Weights of a small GPT-style language model, trained from scratch on English Wikipedia.
Architecture: LayerNorm before each block, learned positions, no biases in attention or MLP, tied embeddings.
Training: 961M tokens, 3665 steps.
Each number is 128 + 24 x the weight over its row's rms, rounded and kept within 0 to 255. Layers, rows and columns count from 0. Numbers have three digits each. The size before them is the row's rms in percent of the matrix's.

# layer 4 MLP up, 2048x512, rms 0.152, rows 1216-1237, columns 256-319
097:143104121140134160127118097121141174100136101176106118090148148129188140157175053121091123131102112158123120086120125167122124119163086142109110191111153126125105116145108131115135104163119139
089:143083114127116143114108126086142164140133133069153160074089160117127140113093103118132129103106120140136148084128135140083138115062118111166177162107084124114146154132112103157132090102126109
095:093125124127167133123136128105144169109102121107168136146077095119163159125169090110174142124141102088141106153103129143130143116120152121114131120105099148169145121121096142124146095097166096
090:101114121104115134142100129110162135108101126131112148118135119184106133158118115086134121134108131157077180147107149128112091160127145121122087111153129140099139157112144146102127130141110168
110:103120109140087155154118125136116147161094103158129105128135097154129144161140125119119107104124093122145101103101128094156124136101110121107128092131141138154104136140131122131124111077136112
085:105172159106116109152120134087114118125126109126125141132154126132139116111098072087142176174162159122113090154113131096095134117114127158092093089166152111114126112128128156107150135103141151
096:106124113133111123128142129186130103119099149188128084157155124156130148145137118153166079098136117098141131109119100114124166100137147191140128175133131156165116108152110136134132148128126173
086:148138137171159117130141115145133154099147127139138135111137123115130114155122103128154123139108172142132172090092143086115115114164112061129094092145095148108151105104140130132159146112149133
091:174127090119128138086147118138105116119133154110131144139113142151071138135144103169143137152129193103137137137158127098138092128133155152156131107132172132145102149131125126140167118191130164
098:157128126102155136111134132118149122114133110148125089157172111125113123144076120128126145151101112102136119133085157144109120133091154131109125140131167128052117129136094126114157129118160116
098:139145136114125114126092138112121135079132136136123170103136089131201142175091138154066123174088113093113125130157129130115155160127153147137113137138111131146150093126136147161129155102141145
119:183114108159130121101122108141104146145092123127125126106109121112121132118085137131142133153174159124154116092131121128144105121150179140147121124136130100137094139112134138150113152115121124
132:137107174151105111108139123160134112117071072153158107104184142115154109095131149073146124148143113166122112146124103125162138129074157126117099120095124136127156113124118160121137145139095156
094:134138151145057145137152114112169119137108129153151103137143138158107129151101100107150136137143098119130171146161152130112131130109111085111153104173141139132128110126104119108167093107148111
104:138146181095143140125142120160120141130098155094143126124128139168111161176136150140125099129116132100123156145170110128135173087134124074167134152173130095150111132083150144135124141099091144
106:156136109114112127101163112125117168161115110122158126128147123122141105148098133124111124130102132114095125130140115092138121139137127095151180124186130161130107126107051151139144142137112120
105:136154096116079091161141105140139082146157144136131124146127139162144122121146164101135139094195152115102147121147114137082127156111115164125120097129145132089096079132134113145161107148097162
093:081138153120112150090150109112113122167103090087167137126127062145101149115127161119161139120150134108143136123140108111141141144160132115115121121114131146155106141158135149134120155127170116
097:167145085138130103151113148147173126107120144121136147151115140148108080142107147150159139137183154102164123086114139061130129128098112102136094133102095124092071109161102101099164118104099113
112:128138174113155131106103120120148101149121145113117108092160106133136104096144081079166116159116109102136127095104134132123116174110166154085134113158123131116118109126127134131122143151082131
087:124124101146143144167143140107091084150121126117127144136159119171133172110144084148110102156087109146120136142131121112110110109096094117114137124146143132155084146104121086149144135166131145
119:161092136084140129137150126130112130092134161122185150133170116129191109139141114125118111141147171144142147127085125118150169085123142133108115142172125132145115143103114100114150123117149115
# layer 4 MLP down (transposed), 2048x512, rms 0.142, rows 1216-1236, columns 256-319
100:127189147147161099126103147145106121153137114122104119153138118113113135118121172127148142103093174134149154154150118134132143122093123121113124122125127158121080137169149102084158167078151137
096:162140114131097135165106100119158065104097119144116135113139084131171096130124154150133126152193144130128133106084110093132163137091097145158088087118108088089163116103159144143119163126157110
094:116126106107076135144075177150139138137155162138203113152106108162105081124097148125106103144154113127097157086051131119142126110142128115127169126143102105102158148142166163143098156155128097
089:114175076135105106138132133144095145117116121118103186150125149070123142098136153149130142149110140134120131136118138115092112147103160158090179158106141066109072100138121109126158130129132081
098:156157131130184130100131098091140135156151146144125131129083105078104140102115187148083150157143156135117106119133125152112142158149148125164128152122121128117118122115148116092142140141093156
094:143134109155139120122117129163129163123133117101104100117124179125117123188108105120125119110099142127124145160185091109155141139123150115148153141153139106134127149120107153142082146119128130
103:164136177169157129126137114141128112106145138120086148114104155134142125118132152139145116133149137101110106147121145099162092112148117126147138096139082120114139145132137142060065071144102104
095:147128107138151107151119148110090095099124148106077110121110139137119101106132112120139106128106113088093075132165100111125131138116116172157138182180156108146126150146102117051126185105137106
093:128146122124112104095129139130120106117184129110162109174078124115164149176128138139174111102123114146131126108125112113090161134113178096135132117146130146172127122108136172115118096122063140
104:154135117164120166119146165119143108124174105109086107144122113077117102071108128114126132131107144116090125132109131107143167096147134122080157109098135109128102126127187128142153111121078088
098:135098135140072107093143096135122113111076134105154104117144122118112138091126107130106097149124081093101082110076073075128141125089162114136092092127145125110134144117158167074125141122140137
110:120093157151109108119112128134123105069110114154088092105088134137156147118123094118123112100065095146122119119108143074147118121139124113112115100104050123108146139148133137143116112105138155
115:156137099160166168165173126127124166096171085129118075105138131118141154095119051165094171126100132143126110088108106128089120160145138143115131121128102142140114139125135124087159105178139131
098:092152143152123132094116132145143130172103118131107132115150132080107122159176169142121118146130107131105175144135118167142118121098121137127116117105137096114174123131126154168173131087158086
098:119100132118127134134138114136133134162123147077178124141134082124145141123092118134123122142119131128093144112088117164141108096169138154107112150148123135098134163181138098109089090151170108
101:113108137089139109108097101128119108127157137156130140122065088111117130113151095147083107132140205122125145109113173129139118124135087137102119130128106128134111115121096156140136130098112128
101:095090160064165161092171119136120118101121100137110126184130146128108117101121162155109148087128085128104145114093134121169141124123117129119143163114127124098144093110098119094138114151194105
098:107160138116142126109175116127097135116082166093161118131102143080129135168128108132098140103114138135154126097126122088136107119117135101124130145153130126123140107140146166141154141147162115
101:142150093142075164151123127169137116075148139125108142130116121147128117109100142108131143176133102154149113142141129153131204121148139106101063140121101129149103180092148121147109123166090098
098:108154092155117081146122119104128106183112054145155101171200146095146138139144162134093100116133121105093095105138141121160137168119105121123130100109118164135167090107140089155150144125130137
096:141139140105126136109135131135156136120140128139158101087076116176094146174102111141109135140110114137158124137172134124160124124157154111147126138134121141150124131121114132090147167116136139